config = dict(
    hidden_act='squared_relu',
    norm_place='pre',
    qk_norm=True,
    attn_scale=0.223,
    tie_word_embeddings='early',
    extras=['local attention windows', 'gated attention', 'exclusive self-attention', 'capped logits'],
    init='normal',
    init_std_qkv=0.0618,
    weight_decay=0.041,
    warmup_steps=562,
    schedule='wsd',
    doc_mask=True,
    max_steps=8490,
    dataset='wikipedia_en',
)
Each number is 500 + 25 x the weight over its row's rms, rounded and kept within 0 to 999. Layers, rows and columns count from 0. Numbers have three digits each. The size before them is the row's rms in percent of the matrix's.

# v: layer 9 attention value, 64x64, rms 0.238, rows 57-63, columns 0-63
# o: layer 9 attention output (transposed), 64x64, rms 0.222, rows 57-63, columns 0-63
# up: layer 9 MLP up, 256x64, rms 0.272, rows 0-92, columns 0-63
# down: layer 9 MLP down (transposed), 256x64, rms 0.255, rows 0-92, columns 0-63
v57 096:508456505493514479506532501491488534512491487480512505505451464551502485477444487498531527526475506492483463462465477491519451476542499477507509478544504506476493484513474478549498468475485527
o57 123:453528544528510518494481481446491519483505508531504509542506502491485502503490537513548552497484471470507489477497500522491478511536531494557511495466551496437512503510476496507473485504509482
v58 087:528481520524527549456504465498534483505545531471510497494539497509459534498510498517515453455518501537537513535472535475524500476490488492500516504513462521501505518494474494492446482470528495
o58 118:498519498512470466554474472531504498506504494506490484494505534509469484468508514526523468486513469460514480549486504558498500511486482474453482513461535500498534508461555488525491505531461487
v59 100:497550490490487540505492499515516483487526532508473504486540542494496467529550500484460494488542540521517465493493448514464500471461479531520500544481480481494516482472535496521529510494528507
o59 096:559453464499502473500507500545490546495523488458487464484490490487526475526520460533465510524527502515494508508512509502473428518454497510488522508498505494516491493456525488486506531505491461
v60 093:477499489510481424529485491493492537472505496530515511486513489489541494502490429511502514533517489500513470524506494519513519493493546533530483510467514459460489447533484527541514485507491488
o60 112:532486520510512510492539512519487503476457484504525510487495480480514468575487465539490514470496512531509503516481474496503477521468528517555557494501468473485489509502467485494434480499510515
v61 091:504522488501488449542468488483534515498516504490519490491539500487516487487500462525501509473471483497496457532531509472460514532493420495494497502488497470534557514496525513481500462543487482
o61 104:514522464532514537512485523548549493480510488464491544501490479524489484476516451477485486471497508497495464516488494468502513542521490483487488482510458494559485503491454482495478524513503561
v62 095:490505530495477551494493453502480504469509491518520496507482501444516549490485434529507498499482477490513405511504513508493507520498535477505510462500485523526500491491458517497510486519498470
o62 103:483505520524488541517495524514504515481494516508534526518498495460488499529486486503470475463445470452522501494483534485514498491478501491489539519502427502526480496466523449516460448507496503
v63 086:507534507501514487498477469486570476464512505521501504474509533504475472509496452525480486515512485511512420504470521487488509498511486575518500494542481473512490491482544503495524472497485496
o63 100:579529492526510491547506500540511558454534494479512500492502502502463503549503461497489501521492503501495479515491489513479491527479510516521524469517490515512504477448519451502463517513470505
up0 104:548447507516503512538533503495513461497477480503511502488475498516545519524491508542442485484502469513526528498493495496549472509490520533516505525527468529538473532522479478521464474497466513
down0 103:512521505516590488535487494496513490515504491513523535517507465523514508491503518507503499467512501516530467507480544446514501468549562507495464487534534488492546517528497515510504490494497508
up1 096:530494484465541551432521531462531488507477516502499453528504513519544518521495490496464486497526553494491523483494547499502503502521514497501507478530469474501486492514443494489475522503518516
down1 096:526522533475465490509491567493451502470536483496506488472504503521460481475505489520503497472492480463519502499526557521510478446472545511497472524549526534514515479476497505505505480494519498
up2 105:494502486490489490488495482506507493519506483475521494485497498464506511515505501494491503496518429572522487501500493498599503469531503539574525490502509470496516514518488502506515494545505496
down2 109:504478490489486504495515478473516468484520535471484548476554537509478480506525476449491484466484523438506523513497505548476536491508509487518505521532546507472482500478529503528515465475521509
up3 119:505523467499521501452507495521503502522548508491546486499521554487518473526493514506484440519486516497498525479469517538509490461515479498517525511474488506504480521487516470531484478585512516
down3 112:516515446505470527520517514499522503500506497557534493489506507520470525486540496482554528494529500537479538496482480443528522536495542500503530496485525475468464478483527489468526512519496491
up4 099:507513494557496514478482515447493482551512524493469531554510499508523498482465490477481498520511510502543540498472498519506483499549509546518520513463519537511496513542444493487524515503491506
down4 090:507483497470488454514486419546481504518513512509463479496537510432496489528508437510476457535517498489483498502508502506518493515523482487493499476534499472509483503507525463514496488530518476
up5 110:512552501497460481461502480530497475478499504435501529544502481501510484487486504499469470533530506524561510484502501489517490500505508477534525506511528505541505524523509449487533518483499443
down5 112:529465481517508496448487501488531497515529502514525511486503525528497457493509484482514503489514507515463539495497450509459498486478495554544502488561529460498506460486524499492544544521508486
up6 103:512550484488481450475530513472521442487501458555469504537506524496476495499507493503500493551547545499507485501531465507552470482501498501519517510508498519530496477503526491521500539512508483
down6 110:494492481500510542493497489519517511522493450496466528487482495472456560473506533462466486516518500511454510531519479518462530482513477489499509491489491496520493469493465541540532559509475511
up7 087:497527508462543502494520494478505465477521482527484492545549508553500511501512499546478482529508492528514502520547486500504528476491470509501511559469517473498496493545495510464537510501461460
down7 087:448470468488503532497522515503507507478504450491509535534464497520517526484524553536506531484466510467463459488531466454494454516506496502477488458523493507492510486474478489520494516508505536
up8 100:509450489512526497485491471476514486516501490469542473517483522511533510498449455514481489480463511489490556465518487493496441489499466528530528492501531529499523534494444492479526491482491486
down8 100:499502548512531513524500493511535489447491481511516514506502505539528522491480477494525510555481535481502499498473462523493536542512479508515498514542525439519511521517485511457445522479493523
up9 102:540499458546490518506471490465484489475491525494486462515471552527529489470486529495485490542480521499539496467527498501540482486521477500535504515486524500526471526491467481502525528555467488
down9 103:498458455502479503514475494471505531482516513519515480512532517444496492539521469465509570524496487487477497472470498467495521531511532545492456521494519490501498526511503507555499528524475506
up10 099:540458501509481519532521482521499491475491502467446487494518490464507496487509483521496507490547511520493523483518554503530476490484542540543510519497490481467478525530480504558470492506531455
down10 103:455526501538519512514495495481468476525495499464489527492455508446475557478421496514495520501501475496523487497487512491492458475494531452510482489504530461503520530502536516484490493505506510
up11 081:517492504511461528468536528491525479496522486518533502466460520494469527486481487500459506520470539510496514454467487508488507434466488503511509537518483498479507561516501493523535456499485522
down11 082:447526499502544500506500495451542511523514515521521522538528504490504498516517457483511490472495472488449492529503489515510522543531507498491516455508528466482497493473511539514493545438487515
up12 099:496501449521543521452498506513487480484452472482507504484478491503551512447475537504547486494497475515515460488522491507533483467563474513510491510499496464501527502499504475489502496548491473
down12 094:431485526510509519483498515485540515488506502543510522538513520485484506505486481481499570516503485510491518544462452503492485477489531523465444502495483469514477503512488522485520502464545489
up13 090:545496496525490488516519485483497480513515512479514475520453469503467486458508517431517497496508503503492486449481503490473445515539482498516538481478528489503476469529462454497512487484518454
down13 096:553530504518488495499504489511520497531518478467487436483496492494510519514484482451490504478521540504520466533538513513529483499485470461513556512518529518492451523513465512514478450507482493
up14 113:508464483544495495490501481560475491533498481474467465499497480506486503462478516484526442516451508521488505468533493513520509495563482538537509490502492484469487507493518512526546539503492485
down14 112:470514483477491477535488469484494507506520448536487491503462484500536484510494509495504534472560525456540476536533493481527480528532467449486546496495496500481474505508485538495499512523503532
up15 097:510513496535482484453486519501481485516487521523483491527500510494513555480479538535484497493491443502528464517488537561546515504504470537511564506464530493521513495525505513509519504529506496
down15 092:513448507487473478503488505490476519479486466518487485502525496492528499466506477518483505523463507501505525468555461479490464494485499473483433518512510471519513534518452506458502489548548493
up16 099:518502517511526488494522469445501469533493473521538489539506464490505496509455483474521522494479489516489544488492533499470485541521461490549559497477470505451489508465477503504502482512476491
down16 104:472491475514519523498510494502543506456528511507518480501479501526495485521502492460489489524533510503476501522484450483480545451517471501481458520529454466509513509526545502491554477502555512
up17 093:489506505478519498501493497503491451550493532503503508521441472500514564498470499480485428547521520518521506497485530499564513490493486509498490548499490540530512518500499491480482513494468502
down17 093:481551456506508459524489490528495499491479518495485460470506541477508494529544503486476494515527545481450517503470519503498524460463476507527500483498483451468538497541537503482497489483493476
up18 117:570493492531487524489510480503485466493515457477500501540517507478466514474492537476487505498506486495504500500496499493487459523532510534555516501456524510470514577508504464502522494504514457
down18 119:514473534476481494533521481534499504507507450559497479494499538468487516527502551525471527488424517519521490486505505510479483537497470487504508496496514479508509459476484485491454510501460528
up19 110:534514501457469532527539539465516501513491490488487498486463491517488523472525508540484502495467544512482470528500515494492455467508524516523529513489505480550466516522503468549479520508495450
down19 111:485533481517550526450470490532499495484524526561549486522540525576480511492514476483526493513485539531515487507478450519511517502499540491485490505496478508495510505501514502509492524484477495
up20 102:502503513509502447470528500567481478514483482466499478496511469516566489478498497511504468544501526499484466493486494527513521467515460506509529488500553551538511477511489487496525536503523492
down20 098:521506494486474523467481495500455500534550511503491504514480490518446487494481485550441530530493538460481474463491521472483497523516529465517475521496510517546514477487490472482483500521466522
up21 115:494513472517486498461496469489525482532470517469500490509472545544461535507494485490504456504539481531531465468515504498500491499519509519499535528507468489500503519477435446492491547519518510
down21 119:569513469480509515542501437526517501462484504499480564481503510500460499507483530485528518482517505518530528527535532457535500471499498485492519502497504493461492494465494506481469503513480471
up22 099:499524470516465533515532499505554478536478490485502480476509512513466525495514511487540472504525489495521511494472517485519466470468531496529498538440491462501432475469489486492464487498476496
down22 098:550499485519480483512461483475481481530512521470448486460516458518486519501502539457491483524527467525536493517469528522491502511492504519495506473458514505483500441515508525558523507501492522
up23 103:530481507511511472532503478505517492516496492490502503537495484511489507474467539506511493533486492563558524539520501508501492434484506504524529542534494537577499528497522493490484485495513510
down23 109:491509509468519486466475479482486509509525496545539492503563502465446492489469538522496518464527523510514488510521532471489488475522523464496501498502488547512491511515485529478574482513487502
up24 105:499493508462496489509528447467533487504495526496489469492509497549513526454486453528512489463527474541531502483461513502490477528504509490546513492478513477484475545510491463528505516457463503
down24 110:479506489507484514454473515579498510488484486521501516495474457484450510482485520501481488496522510503512499530477519528512516488430486504469461470512494428472470508516499504510504491475470500
up25 098:496483463506488478477513488502516490539461454550467450521478504521507491498490529515501474524511528521508515468518524553514537493506532526504490496449474511467531482486512528498471500545481536
down25 099:535510458491490523525516469516513516515502474468485507513504491516527463496495523463521532475499466491507485501500521492524444499474515487485453484571520461474519482527474455477492487495526546
up26 088:528464480493485479454543486495554523508491486516514490493443447488482463472497487558524471502491500497462504521504525517490471464479489505525501530502507523489511506464537487528461491484509470
down26 090:483520479542512508505466509524520526488507513513527510540510497456535482491500547497522490496494505515545499491487484526504506505511469479510526484484488465498455478522499514601476543473490505
up27 087:506541505545501535487502523445513507550482531511509492504526503538465515480479462488506487524512472517526492468498499470499485462513441518514517475518473508486485527486458476470527553494483494
down27 088:490539510529500505529501502500475481478509542521491488489520471562502522526496512493525488454560536502516470513501447489517483543506558457509491496487539488463539498499486500477483517510492493
up28 097:498523539475494457498502519504518465483459531514492512550522505510530555486455480520529476505495512487510527493490533488506516491477461533507530492494470565501506491540507473467529500507526463
down28 092:449472507474454468478510495475518505491545513491506500489496532541456522504502547502542539482513523527488456494497485510472471499457517499446476491504489513495476519492536488504520526491471459
up29 091:481496464519494509486489494444507493543482532498493484527476584498484532489505470510520497492516518539494477524517517531511488479507520523505518543476502470516476487533475480468510466543510453
down29 088:455485494534530545492514517494534490483491475491558524503471511505488500495506512518516513460435522499519505472488474508472509524503465512461494506532562455479489502480524467481479530494524498
up30 106:502505502525534495498549551493493500496471525504491509503478511512481474479444530541552480503500495498479439510493506541495513492519505537540494532501507528532459543499483482545519523525501502
down30 103:511503518496526486460522517477517467524540471498515524477501487548456497485496539460495489513488509485549495494495517467490499506489488519505498507570558516514524495492525518490471531499448542
up31 093:513465522500507530500509503509483500513468481469434508500477490491497471512519503481491469529513523544548487545472538506532483527502507545523500499475508493456466479465453482497522509543477520
down31 094:504452533503502497478468531499510464470524506469502470503517475531541509502515512577448532506526519510515493501478537523505504445527491470485509526516534534528491499484490508490537498507479484
up32 105:502477493534514482466492532525506497559521486522521491512512475505467510535450518513514463510473468519464495519504537504513515509492505515508530478447474482480523472518515509467479511513485422
down32 102:493484526461490508530480509508490515499483499463477543487503550478500500475564497508464527522488493528530493506489537524491450482467504507445520511498490538519449484498493485528468504499512548
up33 117:509447478513494447503516518527505509526482505461456502507492499456469501472475482539497495526484500498494495508497498521504473511555525525543521529465530499508463520498535449521487546513471497
down33 113:522471514473479511514494504490528509509491470483523474468478535513447499469504457510500495485464472467485483525485497483451470472470474478494507518481457508566492513493472494485540462503502544
up34 100:539534461500523494473489492535528493494490516506479478476508491503455491498492513493443441581519485474495505498492506515508514492508474466514501533533518525466460530464521490519511520509515474
down34 098:499493494514520510451495517475501512521491456495488559507485505540477530503448485506493500482474518514499520516467484489481522482520559490432491491533502487504528540481511501496443482544504492
up35 116:525540494488487515500529522501499472510503478497541483488522516510502538494517527442502481499532469568518491540535480522520497495527525462529520489533547535535475495505514502475488542495470496
down35 121:541461479479481503518498505499457480512492510499502497532469480480489458490516476488493545522527523500499477460483524506463537495505501530504553534484422535481544471487514504524492510497481505
up36 112:534523545525522457515517515511515458520484472532509436504526494510519487442497506501510463512489498500478456539483526539505526506507473502491501497506544501522514531502521527555521511528504508
down36 110:475486488482446488493470518505463488534503479524505507461486481465527494473458508506486568502495513500461529473467477533469495441482507500506531505495477520507481498512451494468543500499525504
up37 086:521525482493465488508538475494479486502469458506528509487502499536511522471454502504492446495476537484501502450503507541516487461522448467509481485537465492478505501463523512502524507541502458
down37 089:558468506485490513504486469502487513464542490504518498522510479498494494494469488533493408495508465469539480498532562494505499487493510461499502483483468503510515473525546509515509505464496493
up38 097:506513497510477479512532520515512460489508499486475494514529453498514522496453507495522477524483491496466503491517463511533520475468509484500507535494502519549503567557533460520534481546532497
down38 092:444493513526536531473505517474553535475499496506494518521519522507516522517498532493529471490552504489483496511484469483485502482501512528520456468508474469462545471524507482505541518461525532
up39 102:544503486490476462520544503496510497516464493458482497485495494462509517422486520563510476514521517512494510501504507519518489464518483557498498518526457535497511549505510471530488515494510501
down39 103:544552481468519499515488485532506468500497534517472503465542528494491515515480521499512512492478514496479484508505482497500549482488496493456512454526465518461515448476539458498519477480481456
up40 112:518534461495504487474564493530555465510504498445538465473504488507470504460533513490523503525505535515520526465531493516541481487521508474534507522507499508479466515502455499501513493510501525
down40 110:471519477518473503494475482488523483502507477520477477488470482515468513458513510468544513451526509508506539469500504467506455487469512465443528494444520506485472469456510484486505517466507484
up41 098:515520507488540544498484501477472486525491539508460463508507493540503540471482495529524480516513513516535474498547492526528456446517480493487500479472489489539511543535499489515478467498465474
down41 091:463518484504488490493456508447440494496522510530448459453501474502482493536540477501497472518488496504495495464535509527468466497503526486521500486511505482511498486468527506484476548488466466
up42 033:554493509489503508495484485482535487544481492479465485519474512527507486448488510503514453528512445527528503515502536518531480486525509519538528544501449524493469505518497503503528493555491493
down42 026:514522446544514524444457458512499485492500534513520543490507451494482474511494487484547477499477502493474491466475525448479514515524489474505473495482510478481476516487477538504525507513536519
up43 102:533486504484493454507492520503509478503529499464477490529463527528517489492501503532535499488542461504496512496514558487510514464524515545504566516532529520540537478539490490507490496501522459
down43 100:513507482490495484512493491490478482473492541519440538435519491496484523494461509452515499503495494512493497502489539484460471459463512529493494521501477486525488506530578504515537491491526488
up44 111:508497498494508532459485521518484480503505544550471492557483554529503522490443526483533500497526508527510486470517546543520497509495476504499521527450462525517518512512513491485493508520499464
down44 102:539477471502451485523487496495476518509523459511489516460541491486477515471549485491530560484473494490484534510528544513460514498493511505484527500478465533541528470485530511474494527516491504
up45 098:524476499490511517518502488519532486521468531497510498514493521527503518529484498537510466483489525554504552507467549501497495481486505524515518538471483486530462527543446466456453509491511516
down45 104:471543485514530500510460496504513493511507528506513501501540479534491482487481536472481503514506454474483512518483506505444537519485479481482539471450521520556515511507514507466501552542475493
up46 090:501519495500481527452461514456532500538485495521533496478486524494486510501485455488496492529464493562527479509476468499497463458489457477513498501488518494474515546533485444507509482484470492
down46 086:456515467515553503509499486506512502476513536498471489481524525511521492506510481420520536497518547488472501523482466528525511491515507484469457486514468477482535478487523489515510523452496469
up47 102:528430490514511484495512472512502450519491467536500514560510497457526506491491480514447476471490483497498511491485548480471505495488511521532510510513507524501531571507486497521471530491504493
down47 102:477520505513491476496475495537487523519483483506457561553494499504542510524510463530489497533487521475470447488496508514525506491563521472507486494536476458513473477526517471522498469499500491
up48 104:508488505485533534512536527507530507505502479526509488469503498531482526507502479551458493513510487518540492531489531511500470493517544501541533493498466477519512523495497499520449478475420533
down48 100:514502462482500495506497494503472480485501496509524455515567472526514513491517534483506531510474485508488550484563491519503528534527501517466500496505485487540533485553497494514532547545515512
up49 105:532498547555493544484500470507502497478496449501492494517515505509520528508481447490489489491541493524509528455503500522494439517506470486539512509520534515465486522476463464530498530509517491
down49 107:493547487454491510476494506517491499500474535513518469475491501501470478486519457482506544464535539492473474542438506479495521435528532516509499502492488499493486536498535478481515487504486464
up50 094:515462470517482535523552502478479470517494509501492436480547461556492479464491553519508480480492501489536527475518496503531509506472518481523501510497486495486488524468505503496514482534454485
down50 096:469505505497471464544490502459518473527557502526440465510523509475490527499533525462531480525544524439525518489504505472510467510500490510508465488504505502489487494503500476471499481505533468
up51 088:519484482539481514525484488491482477483541519501517494469491458476473476491477517517495471520550493518499468433485500515470492473528496483514527493509496516505500507473519470548471432482470465
down51 093:434496488488483491523485521473523532486479529527513534478484557518533495508517502497459488522586494464468510500517493524483476512512493511513518493457467485502499505521489481490494489490530543
up52 087:513503525487530490501477521476525481491513517513501483552461528479522523503491490533531495483560503510503511511514534540498499502508501499512515539449456514465492485575545539475513486510489505
down52 085:491477570473510499525496530522464575520524496472479517505457498496457495545506497508486488496511483475514524470487535465502519502481485517493532548460458507512498497496492492508479478502487535
up53 089:511501456505488498514461482503504486502450483477462465502446507513513519477503484468538486522560493524538522471505500509559472516542540533516515499519517512497499488527485527459496521515498482
down53 089:549539510480495495505491475547503517483532523523491519494499487486475448533471510490501488507447540482468489530525510526537532511497479476499476522479521501465509524468510453515485480555496529
up54 112:494523452466482500492497507531532486495494468470492524515464482495539533442510531505499488478510497557496525520485543530496498525519497484525544501457551477533511496500504479503505466513531468
down54 114:531508442491487495536495466527471522512501476515522483468511471478495475520501538516524483511488520468534500502521573516538528523476523456486471478499476514477513504479495488531448511502500527
up55 109:501548464508451504478483506536529498542488477487471467533498453495544502506476491505471454491475490491486529470503492515521495457512480515513509467463474519480510483515501450467486491539490468
down55 107:535474492484494490530489467508474501504475495496505478449504507513482502531518514475543508517471507519519513474488497492510491487543550471430499502473499532504508437487503456467450517523513477
up56 092:529484523530459522473506456500497477510541473514524503530464517487478508534511483527523452538490518542504498509489540527512514489490522446501486500456489503485442542480494499514478497522527485
down56 097:442468471487483472496488505482442515561507469487513505532489480494485477492466531479490497515485438505486531485465489499499506490496474514512479505505487524532538554543497489499506514512506543
up57 104:504482485540553485513485470529506508503526522474499484542456528536520539485498462521496464485504482508508476453551539498526491531509467503511551487516474505494520524538470468512497494510494475
down57 098:501470531459499503482495524504496503518462507510507533563477509478521490515489499483492532495429483462478486485481482524488441537505496522528490518475515509554471480489513516517509521501476548
up58 105:513491528521490536479532492518505490534506496509490502478497469471497523498445523480473483516470524527510514483503488508543490472535484510507495532482511535465427530510443471518471512547515517
down58 107:472482493482539478484476513520462542498585501456466478488475474541483494508448482499489546481467503492480537541535495489502469476517492502482508515468500474503502508490494502492482503535497502
up59 113:499487502543471525458526521479522485522513476455519491545524484500453507487500499469461470500457514529474544497523501501505501462493506490545534534496464523520481520512528448473516510483486495
down59 116:566510502512535522483525487490506456506487501512495497441517504508511495494513499519481478497487511502473479479480505479528493467547516475483497485501507530505497454479567519485534444473491448
up60 099:513498536516526485462476498473508480556484530514467495541524490484447508495480496484480493511487522496473502510513527542545534520537503537509525522453524539487483527462464502508503503537518499
down60 100:485468508478522518458484501512472533538513506484517477480530478545496505470426515482507524457470487530505509539540513464542474475518495507477467508455517508480501515476514510495483512516489528
up61 110:500504508499470515520471474516540471487492518454483458472512538512516543491505479471468475512497470496518490471533507558533503480530522541514537500513480514558515518527485459512506518488530489
down61 110:494481462492493526517501503503483516475485534503473497508546485550513467473478455498561472518505467572474534478507479498451463505489497505472506502514489493471482489480488503469518520481468477
up62 106:486494465493516505497537512447547460572491475533473498513512512536461526506496499532514499526474528531513506465519503531523499499527491523511520489458531525485503523520476470503486472502470534
down62 102:496460478515505497498455485523517515498460500495508517527491510519496480514486513426458489492533485494487515535478497477502525477455480485509519502478521439501491521462538460480541478484514457
up63 108:512522478488512529454488465547511503483463496480489499458503511534511477527464514496503465494525504552510496448487511491507489462499491515546521490515512483461525513459476505468495512552494454
down63 113:513480471494491483524506497511455533509518447509454483520457507485517504526509486532491460511466501450523502514520501508499524544459486459521490518504473487479494494535510527494461522502566522
up64 087:494491470510495492500495519486512504534470471467538476512467453473506462492528514488524491502455577502474483479532501506513481510470447501512518502480466448477456493509488526492504522503520475
down64 082:486535489485545508517477531523525473550491505518495541502530488527510526474476482493483502458478513494515494532472516522485543490499448519536545497528486501519516491527529444517501533476527520
up65 115:512506505480464554473537519523500475499502486439460482552524497505492515487508475539493489481508500516515548515472507541532533533533494487539519505461501515517527483499512465469482503486463506
down65 119:505479512487493484475501471473505499496446480535499559483550503512468493492465484479526505464545473517512458509463485482470507466512464524488448476480514463494488509495481496484551473505491493
up66 086:479466496482493491458490507529527466491485498454451469555527485491458497467525497477553482521463499507502469516521511523512489536525553509497523513510491487516511519543501507476495466529497475
down66 082:450510520489481480524491514475549521500504450489516519493524507510550496484489468495531506518493495482517480505550467479501533508492501507422488473464479484493495493460484473520523539456498510
up67 026:549505527505506478478518508487517453538485469495486470522458520518512513486457516483508453521527467541509499484522545525540491499494500531547521525482488508496455526496497464509521499528464486
down67 017:488495491521527426508464519482560482524496528530491502539495501513497487526486513449522517467477510480489521481496499530469465549505514471478498520537491522504521528495503499473531521448492503
up68 116:516451472520494484463498458503514484533486467500459523529504542508503520511469509501470457503499485506501542470493500504487499518518458517518497501443483491436495506461486474475518543518472476
down68 113:561484520478477491475502456511533538529523498461438542463501470524561489489525508490517467500477474505508506500532514523514502490475505506518521506535467509501524484530506521520527471489491492
up69 096:491475489537507468509487485481522475499517498506512506498494480520552511512475486544457473493490501524538543527510513543501456456514511510521502529517536490482463553490498475454499471520451497
down69 098:475490484487551537480495507510503473531488488519500551503505497508496468519493481495483476495508503508449495551464477492521553505478514526508498496555482463536538465476512460521504493476548516
up70 095:521483492511508537494475494524502459514502521470448484532496533526482501520529472536475514505511516487504539462443487498492493491514527524512547502513523522510509535498443436524519475516505502
down70 098:479534497511504478521498516497515495460486512524434461520472546517512514485524530509504527477542482562513470505529457494504523468517486523527526512507464489504536478480546520476475500513511498
up71 105:583483463464490499502510490510484488498498512486437487517505454517519484515514489548479483520489534507481479510466498505512479473497481486562509531493498516514511506511516453492541459520501488
down71 103:449525464464511486536514473503497523453443467525501483512513503520477491489499507512530452455480523457490460500467525505484504487488508491480484470480505491507537497485470494453493455496499529
up72 091:521476531496495500507507488487516459465497497520476473563514549465465501491511519504508493489482529504490550507519492513481482534489550539535511549488446479502480518482476517462492458508500500
down72 091:501468464516542510533516518513515514517510522492512493490539463492540507511497510512479444545517505475538497513478504507501551493466467484455467503535454512513496526512513491545548516478503517
up73 110:511467485496484520502495527479509470532464523518465447542469505535523487493479499471478502506505475509476492493518512559523501489563504489522507526472527541534521505531510535460528482486491482
down73 103:481506509531507506472518525484552490500537499545550513548463490526476492501509552494500471527535487504459529549507512474508499497514468468497514474493527482502533503482511508466460476467475516
up74 103:526530516513504503488513490513490516503521454484530488505480470521468504504493544553479494495518499490511499469481509472499486479493449516532552539502531483477434526508481461457496525533473478
down74 104:532456539453474509494487536469466469499520459497483506537490509508490480482498507508526476557461484490505510479511511538469493504519526482519471510522538521529529510479460527506479493480482549
up75 098:509480493494481454520526503535500483511472465478551514477491464551507506492440503537495480496480466518506500518481514502569523509532526520531530504508525529465528489495525484518515484518535496
down75 098:470511485481521485481506504541503499549515477534521509556495468491528489450521496495487515487553531541491483489458486504480510541505493535533447501487484450482490537484522501519501509521508522
up76 096:503521460492490509464504485478491460503496492495488441526518504524478519479517517496511494530550464533494537468547497516530479480500464486534486498460497456475455495516502510521495495566503495
down76 098:444494526494512484459495503550471520488507452478465523498496527511496503532512526537462498506532518492505510506516542498510455509476484519497467471508463446478512486530465510493517513510534543
up77 098:507456527459486438476542516514518500542500483513507478512523507513484522508482471533529486513490471557479491529491492516531444483496508531507492498497482530496464536510497469487471516519454513
down77 097:523508526467501550491492498548492460492498503489519529457516470513494522481485492495522540526523540501513495496456478449502536500510508492510539497478494517461485485476539486509499458535517440
up78 101:533507463505469509519549535536520484535515520496481483526544524499481529496481478466473503526523486489558505458500481508531494493532512481529508498537519532503481503477488442502477502488492452
down78 104:528457491491494538509478496519463536488511509492511463558520497506481481549482476489474499494507510494489508497523496461477520507554478487480465528491468499529480482488558474535479559506494506
up79 031:552511521476498492517514519476546457512461462495498459503506480503494510451474507528503474507508513554512516492538532525511463491524491498533533506472489511495466531542468468512511491536486475
down79 024:504483504522541492507508456496500528514516509499525543521490449522485492493522476541444493548516500515499463456524482463509524497487534446524493492474476503483475484496500527521503547540512498
up80 118:553468493502487507484558479505497511509513470481527485504529511491463510419490522485496469502471521507495508528501520478484484532492503480546520495493500521515484530568481484516474541508474494
down80 115:565493496495467459509491437518504521504515549508523499458496547507523484513482489502510541504508529532544478490497518482545512502508475511526499485529510499493505487509522515486484427495510524
up81 095:534472518511494447490477491525500500537508485502552442495503462552513509501479496519476499497544475521473505475522499502529502516511512530508553517462458497491467477476497471518466463516490487
down81 095:501514473493517511510483443500506461508497547505521494498458490476493532484502468513468513491545546477494501527516488458559521509472498480476489503521528521523440515490490473502465528528493467
up82 107:493493484520518488531501454503544457502493470488510470497475522489521481459487461486493471516514513521527494476557511483487509502520550498510494536497506486457518519551464478483439498526473501
down82 105:506516512506496513476485522486515499464477511520536456551517501497427506502490455515545507479453485527487486480487476490535485467519472495504491468491504465544503501497523461501549518534497513
up83 105:520491504507488511472495463510497501496467461477486455504535466538505533465538495469482468528525473548507527480484514481537495464513485490517538516534536518486504497511458501451494522499523459
down83 106:546516516504475535521498505495499471511521530465476508483494513499527490533496485543500536474474543463503463499462444506489537519520506450507543506495489492468508459486534557502511495498494512
up84 097:506479501539490521508501555531520478497517515500487496516489496506515498482528475579511477473549510550524470514500529535521503529490484489509531504469451484521509539534474498507463517513470492
down84 105:467535496533487505514470509460537510547517488530519515469572500506513488501493489479490492509529505488478524499552515485494524489518455465524530459444530480501529512503466494493487508486493531
up85 090:502499488571423485490576445498460527496489501506494461499501529500538513481495487504499490465518482525531528518501487514492486488525503528491498500503531486512515478513509511497509480543529498
down85 082:472503476582462538486563432501476543481482514507527493524497526526533514500506535507495489466486513496497544515457512505479502476527509542478502470507502501492505509499495509497507494515511506
up86 108:495494464495503523523523468497563491518534468539512479500475453497467549520493470523519476514524510524489528492476493486548453470492508493522505506459519515537506525502486458514536482527492496
down86 107:497479463523486504468484528456498496500531511512517500508506523462489504535476489481516518459553532479501510524480456504573474475481460468529514488520491472535495501510474483522481508550506489
up87 095:513498463484487542464499487504515499525480512459477497543553477505504542502510503472498473544490477496508507486456490469481454446515481484536521482483504527507502483516468490494494521479432488
down87 095:462490519482501517517498529526526484462494493508533541467483524503517499460490511505511528494502482537471498526508482542459515515465534493469487516510493475464533516454484530473517551553476516
up88 087:485455508485542512477474553485519510501510520485474501502483550518503525458481513492528480518493478496552498490509527549483461472530476515517481504511517547456491504475490513453490504530466480
down88 083:527556499501503487551516438502504474494502492524484469475506478506508550527531500495505550464525473500472505471537462510523496532481479479487506467515465510513550488509532474519504524489510492
up89 103:521500466454463494501530498460552463490531460524490478530507499526553498468523494483511500520477495523515515531529530505489452500496505495534534503460528499520492467508517492551492488488485466
down89 106:484462495500482491518511511512480472512522505518468529496483471471517490508491516513447483509550518497477503484507500528497543480504521480527515538550501518464565522475488498500501497420486470
up90 115:515517488505473499500520503508539445478519475506476533498513474481467538479497468562473510489484496522510500497530530537513479447504524505505535501527505531512453497547515478489490464499484453
down90 113:527524479501493513507503481527478542490501449463500509477497462495543510492535516511500456489519489494507498475542523506501568552456490495524509509540519450469514523539499521488476504486496493
up91 100:530528505486443489498496486490492486507443504491486515524474468463501510507556523545534473476503471514510527493524497544517475485515499480539527491532524510511506498532511496503497452523460452
down91 105:489467491486522556473498505498489561470503521519542541480506461439503533513516524507505494503501535508470493492480492505485542539460546487514484488526519497470490491514529489503537477504465498
up92 100:509487497523484497482502498471502480510480450463486505468501536501531506459526481496528481489495508538550462526524538499527495470528539482552524508525529501514522468524486458480552519512507498
down92 104:498509502499475461489509497490529531537487488458523505544480490487511530526516459539556450522522488502467513471513502479496517511467507483503491533512423541514501537501483523532490502515502505